Part of a small language model's weights.
Architecture: RMSNorm before each block, no biases in attention or MLP, untied embeddings.
Training: a variant of Adam for these matrices, 113M tokens, 6873 steps.
Each number is 50 + 10 x the weight over its row's rms, rounded and kept within 0 to 99. Layers, rows and columns count from 0. The size before them is the row's rms in percent of the matrix's.

# gate: layer 3 MLP gate, 320x96, rms 0.125, rows 72-82, columns 0-95
# up: layer 3 MLP up, 320x96, rms 0.116, rows 72-82, columns 0-95
# down: layer 3 MLP down (transposed), 320x96, rms 0.114, rows 72-82, columns 0-95
gate72 097:34 53 74 39 66 32 36 48 53 56 53 57 67 38 47 61 63 47 48 56 48 52 43 35 56 53 49 55 59 42 58 48 48 35 53 54 47 42 44 41 42 51 44 77 53 52 64 64 41 44 50 58 56 53 49 72 53 52 60 55 49 53 51 36 61 56 35 43 44 31 37 51 45 62 41 48 55 53 48 40 55 47 47 41 68 46 79 61 54 64 54 43 50 29 38 44
up72 093:41 57 36 59 48 52 63 44 53 46 44 39 40 43 54 44 41 46 47 53 44 57 47 59 39 30 53 40 30 50 43 59 48 48 47 53 51 57 53 57 48 41 48 48 53 57 56 26 65 47 50 30 37 51 53 32 60 47 33 25 37 51 56 68 45 35 59 50 62 53 48 64 77 47 70 41 50 44 57 45 53 47 61 69 31 57 44 57 55 48 53 63 57 63 58 40
down72 098:37 50 56 44 64 42 32 54 39 61 56 47 72 35 44 57 46 46 46 57 40 54 54 42 50 34 55 50 37 35 48 62 59 43 59 43 50 54 63 48 42 38 54 58 42 64 70 49 38 41 43 46 41 44 37 57 58 55 49 46 46 73 61 30 64 31 44 50 52 34 31 68 59 49 55 38 42 56 53 44 64 46 59 55 71 46 64 66 46 55 53 47 50 39 47 41
gate73 106:45 59 51 42 60 43 50 22 61 49 64 56 47 41 56 60 57 56 59 47 35 30 55 49 42 51 53 46 56 44 39 41 49 47 32 40 46 36 69 48 29 46 47 45 42 46 43 46 36 58 48 61 55 35 39 60 50 41 63 44 35 71 61 55 33 57 51 42 47 47 47 59 46 68 50 51 42 40 57 40 39 60 50 53 42 47 46 63 54 47 21 42 66 36 55 43
up73 102:49 55 43 52 59 67 52 48 48 41 69 45 64 67 43 58 60 24 48 51 35 56 47 38 69 55 68 66 56 45 39 60 41 43 46 56 57 47 42 54 55 36 49 57 32 57 50 48 30 47 43 60 51 59 34 56 52 70 55 58 46 53 54 53 34 61 64 38 45 33 54 41 45 50 43 46 31 27 63 42 52 42 52 53 40 54 46 49 64 44 62 43 45 57 36 46
down73 105:59 46 45 48 58 55 48 66 52 58 72 39 54 74 41 54 54 39 55 45 51 50 45 53 55 31 63 63 57 64 55 51 42 48 61 69 51 24 49 35 64 43 41 59 62 61 70 40 47 38 59 63 57 48 62 69 57 65 51 44 58 48 48 55 52 57 53 46 52 61 52 43 50 70 49 57 28 48 48 48 55 36 51 56 60 57 41 39 47 50 61 54 66 50 32 46
gate74 109:42 42 29 62 59 47 41 58 52 62 41 45 64 40 66 37 47 48 63 76 53 71 40 70 38 44 51 48 47 45 43 53 45 41 52 42 49 58 41 63 51 45 44 42 34 54 58 49 48 49 40 55 51 42 43 46 29 52 73 50 50 47 42 66 54 48 49 53 58 19 53 49 58 56 39 35 40 42 60 40 56 49 43 49 30 48 35 57 48 49 35 52 41 51 38 49
up74 110:40 58 57 28 47 96 45 45 47 50 55 25 49 43 38 42 66 43 47 60 44 26 63 32 31 59 57 67 49 61 55 46 56 45 39 68 60 53 53 53 39 43 47 47 44 59 49 42 48 32 41 54 57 47 53 44 50 45 50 49 57 50 55 42 49 43 59 57 43 51 62 44 47 42 40 52 42 53 39 53 63 57 34 56 58 51 56 49 55 44 44 43 49 39 44 55
down74 109:36 35 47 52 47 48 27 55 65 54 34 66 51 52 58 45 51 51 60 78 72 60 59 56 54 42 42 37 48 41 52 56 40 45 56 58 41 67 48 60 49 59 31 51 53 34 46 48 42 33 52 59 48 49 51 48 43 55 77 50 47 49 58 56 62 31 43 48 62 45 50 59 65 46 53 52 42 52 62 62 64 60 44 53 47 50 53 69 37 45 46 65 41 61 63 52
gate75 101:43 60 59 39 50 65 41 38 52 49 58 42 46 48 50 58 60 46 56 43 41 57 62 54 59 55 45 32 57 58 68 59 59 50 56 49 60 42 49 35 44 35 49 57 57 55 63 48 59 37 45 36 45 79 55 37 48 41 54 39 58 58 44 38 58 33 59 47 62 35 30 38 57 43 46 45 49 57 42 49 47 60 68 43 65 25 44 56 71 50 45 51 41 32 56 49
up75 107:25 48 54 42 54 55 42 72 39 50 50 40 68 54 54 57 43 40 51 54 33 49 56 66 45 35 66 52 41 45 56 64 42 59 43 48 73 45 60 35 42 54 43 58 52 66 42 54 54 32 44 28 39 59 50 43 43 44 67 47 60 64 58 31 43 46 38 57 43 32 49 37 43 44 31 58 56 51 46 34 60 43 52 40 56 51 45 57 44 42 56 56 57 57 53 54
down75 103:48 44 55 35 63 59 48 52 44 49 47 30 68 45 43 52 52 61 54 51 54 66 47 50 57 60 44 55 49 66 63 48 83 56 40 49 53 44 52 55 43 38 42 38 57 44 48 56 48 47 45 32 49 47 41 45 51 52 39 64 58 54 40 56 53 69 35 44 58 36 35 63 58 53 56 51 59 29 29 54 48 33 46 53 39 55 44 32 61 64 52 64 47 27 48 49
gate76 120:51 73 56 27 66 48 46 42 63 51 42 46 60 50 62 43 62 60 54 48 38 61 42 60 51 44 44 54 40 52 52 39 24 50 42 52 39 49 44 55 56 50 50 56 58 57 33 36 54 46 31 34 47 48 47 51 30 51 57 54 50 60 56 32 42 47 32 46 51 34 55 76 50 40 36 50 56 46 53 52 56 56 47 53 44 43 55 49 49 62 61 50 47 41 28 24
up76 109:44 57 51 42 51 44 63 35 61 48 46 57 42 39 59 38 45 50 55 60 51 39 59 62 40 40 67 45 47 54 45 60 45 44 38 49 35 20 48 63 39 68 44 43 56 47 37 31 53 58 33 37 33 54 38 46 41 49 47 46 45 46 42 51 50 53 53 31 64 49 48 55 58 42 34 59 54 46 59 60 73 58 40 43 42 41 65 48 54 75 56 46 59 34 58 58
down76 106:53 34 61 45 44 54 47 41 35 59 59 58 51 45 37 52 49 39 53 58 47 51 43 23 51 44 49 39 60 35 33 60 47 47 64 47 50 51 40 34 59 55 39 48 50 46 72 52 47 52 53 52 22 26 41 53 47 74 65 65 48 59 46 69 60 48 32 59 50 45 46 46 35 63 53 41 31 50 48 60 50 51 49 41 46 50 49 39 50 50 36 46 58 51 64 57
gate77 103:58 53 56 53 55 57 32 34 61 60 52 62 46 36 41 68 67 38 40 61 36 44 50 35 58 42 66 38 56 56 52 37 63 48 39 42 56 48 45 50 70 43 29 51 54 53 51 64 55 66 29 57 64 48 45 58 49 52 36 33 43 52 50 56 42 41 45 53 46 65 39 42 48 49 58 41 57 47 41 38 44 71 44 42 45 70 51 55 49 62 51 37 53 31 54 53
up77 094:62 38 61 41 37 42 54 53 55 41 50 38 35 52 42 45 50 69 51 46 71 59 51 49 50 51 44 67 44 48 37 49 55 39 47 51 36 59 54 37 36 33 63 49 49 45 59 42 55 50 65 35 49 42 71 40 38 54 64 36 43 45 55 57 58 51 37 56 48 43 57 48 61 53 57 45 55 52 57 81 54 35 44 48 42 31 38 46 52 58 58 57 42 75 44 64
down77 090:50 31 57 60 47 57 47 38 64 66 54 65 43 49 45 52 37 52 37 42 53 52 63 57 46 46 66 42 43 58 57 41 45 42 46 50 30 54 61 53 42 42 47 57 51 54 40 47 51 40 44 53 44 59 52 47 43 45 52 50 33 75 35 54 44 53 49 65 69 53 50 46 40 52 65 69 55 49 61 64 65 45 50 56 54 51 48 82 53 72 51 62 49 47 75 58
gate78 107:61 42 53 47 55 30 51 54 52 68 48 38 61 28 58 59 59 41 37 44 56 49 28 40 53 39 52 32 46 55 46 52 48 32 34 51 40 50 49 49 48 53 53 76 44 35 73 39 34 39 47 41 44 37 46 57 45 27 49 60 49 45 50 47 54 38 56 38 49 45 48 48 64 51 46 55 69 48 50 52 55 46 64 67 56 53 52 43 45 58 68 64 52 51 33 45
up78 109:51 43 57 45 57 43 52 58 40 37 33 41 48 46 34 56 68 61 58 50 45 43 65 41 74 41 76 63 67 43 47 44 42 58 43 43 60 53 41 60 61 53 37 50 55 60 39 57 56 61 42 44 45 54 55 42 44 52 39 38 48 52 76 32 54 51 52 45 50 54 47 40 33 73 52 41 47 45 44 37 60 50 42 37 64 48 71 50 53 62 49 64 57 49 50 62
down78 108:67 55 62 59 54 49 68 37 56 52 59 43 47 49 60 30 48 43 63 51 47 62 46 44 44 67 26 41 47 56 38 54 39 38 51 53 52 53 41 57 46 39 40 57 11 51 46 36 56 47 46 58 51 36 63 53 40 50 48 37 56 47 31 46 52 46 38 60 53 47 46 59 58 40 59 28 67 45 52 50 46 37 54 56 47 34 48 42 55 57 49 58 31 51 39 55
gate79 097:56 49 39 49 51 49 50 62 49 61 47 49 70 36 62 63 39 58 54 60 45 51 38 54 46 50 68 53 27 55 35 55 30 30 49 45 46 47 44 42 53 51 49 50 45 46 67 34 36 54 49 57 28 77 52 49 49 65 47 56 50 68 51 52 44 54 53 39 53 54 38 50 54 56 39 65 64 30 61 38 66 59 41 40 52 46 35 49 55 66 48 54 59 49 43 34
up79 102:49 53 45 27 36 51 39 38 53 43 58 56 46 41 51 37 54 61 52 64 52 42 51 55 64 44 54 44 47 48 48 53 55 68 38 45 52 39 30 38 50 48 62 65 68 55 35 61 55 47 45 41 72 32 60 60 46 32 53 61 46 36 50 40 52 29 57 60 29 41 47 51 50 60 63 41 37 71 42 39 53 62 42 64 50 55 55 53 54 38 41 53 49 43 58 46
down79 099:57 36 51 53 46 44 50 60 58 54 49 41 68 54 58 67 50 31 62 54 55 59 48 54 52 37 63 36 52 43 56 56 39 39 52 43 53 57 55 45 54 60 50 44 53 61 39 40 31 61 42 69 51 86 58 30 54 49 61 65 57 45 44 59 57 70 51 45 47 52 47 53 65 56 39 63 53 31 61 53 67 45 33 44 41 60 42 57 33 52 50 54 51 61 50 50
gate80 089:56 45 50 44 49 51 39 59 50 47 45 32 49 46 63 68 51 34 68 37 42 48 39 36 58 43 72 52 66 68 59 58 47 62 58 29 48 43 32 52 61 62 60 69 54 56 32 52 39 52 52 44 52 62 42 51 47 40 52 61 52 53 55 34 29 62 56 52 41 50 47 25 45 48 49 54 45 51 34 37 45 55 44 61 58 45 49 42 46 59 45 64 57 32 56 49
up80 091:37 55 47 44 51 42 59 61 52 40 47 19 58 45 71 48 54 31 41 47 58 51 34 55 38 50 58 48 63 59 58 65 45 43 51 35 45 30 48 46 51 63 69 60 50 37 40 39 37 55 42 38 40 49 52 47 53 44 40 40 55 73 46 56 54 61 45 34 48 43 56 40 60 68 44 35 44 40 46 49 42 49 51 43 48 76 60 54 51 54 41 50 64 42 50 50
down80 091:64 46 45 49 51 45 66 66 32 50 53 58 48 55 50 57 53 70 46 69 43 44 50 63 48 41 60 62 40 41 58 58 52 67 50 50 50 60 56 47 58 55 40 50 51 67 45 49 60 72 56 38 55 40 53 51 38 45 59 55 39 57 31 36 41 56 64 68 51 63 56 60 42 50 59 62 41 64 54 40 50 59 44 63 49 30 45 41 48 57 77 46 42 68 36 49
gate81 093:54 45 62 55 44 42 25 49 46 50 32 45 30 54 43 59 75 61 52 50 74 57 26 54 35 45 39 59 44 53 53 44 48 37 67 57 45 41 49 48 54 40 59 55 45 47 59 51 60 60 38 50 40 56 50 46 60 36 58 44 43 55 47 62 62 51 60 60 66 33 55 57 73 62 59 42 48 50 58 51 44 46 44 68 49 47 51 50 38 56 38 60 70 45 52 47
up81 089:51 55 50 51 42 59 59 49 47 47 44 24 51 42 49 41 50 56 59 61 33 38 54 71 48 51 44 55 57 57 47 35 51 49 37 37 81 55 50 29 50 53 43 51 52 38 29 49 52 55 69 30 55 39 49 57 44 63 31 44 54 54 46 52 42 34 46 41 66 54 46 52 58 61 33 60 54 35 44 46 51 61 51 52 63 57 51 49 58 37 23 57 44 48 53 51
down81 093:68 48 42 53 57 52 77 31 39 34 63 44 47 43 47 42 67 54 63 52 45 42 37 48 44 53 33 55 34 47 44 54 48 54 71 41 60 42 55 53 46 55 53 40 35 48 42 48 53 52 50 56 57 33 47 48 57 55 74 27 49 28 44 56 33 54 52 65 55 64 62 43 46 56 56 45 56 56 55 52 54 55 46 44 54 55 39 35 37 59 27 55 52 59 55 55
gate82 092:30 54 62 52 52 39 51 39 61 63 48 35 45 30 46 36 61 48 54 54 47 61 43 28 48 40 71 50 55 45 51 51 52 41 52 51 41 39 44 45 64 68 52 58 58 37 44 43 44 39 77 44 34 60 57 71 42 49 52 40 56 51 44 37 51 59 55 49 47 58 41 59 51 62 52 53 61 70 48 47 60 60 47 40 53 71 46 49 56 68 61 53 46 27 48 55
up82 105:50 65 38 57 44 64 48 49 61 51 49 56 55 58 56 51 46 40 53 39 40 65 59 55 57 49 43 47 51 66 49 39 66 41 68 52 59 53 53 49 38 14 40 49 60 42 55 51 63 47 45 41 66 37 62 39 51 50 46 27 57 44 77 46 42 38 60 48 61 50 50 49 66 41 39 39 61 48 57 54 40 57 49 32 45 46 54 67 54 41 58 60 47 60 61 43
down82 106:42 57 64 43 42 36 45 38 54 55 61 40 44 48 51 45 56 40 58 56 46 50 58 11 37 52 59 52 66 48 40 60 31 37 42 47 48 61 60 56 48 57 65 55 55 34 49 39 45 39 58 64 38 60 51 63 45 42 46 43 56 47 56 40 47 67 58 45 59 40 43 57 64 70 52 67 57 57 52 56 58 68 53 40 53 55 53 46 44 59 57 63 47 25 51 51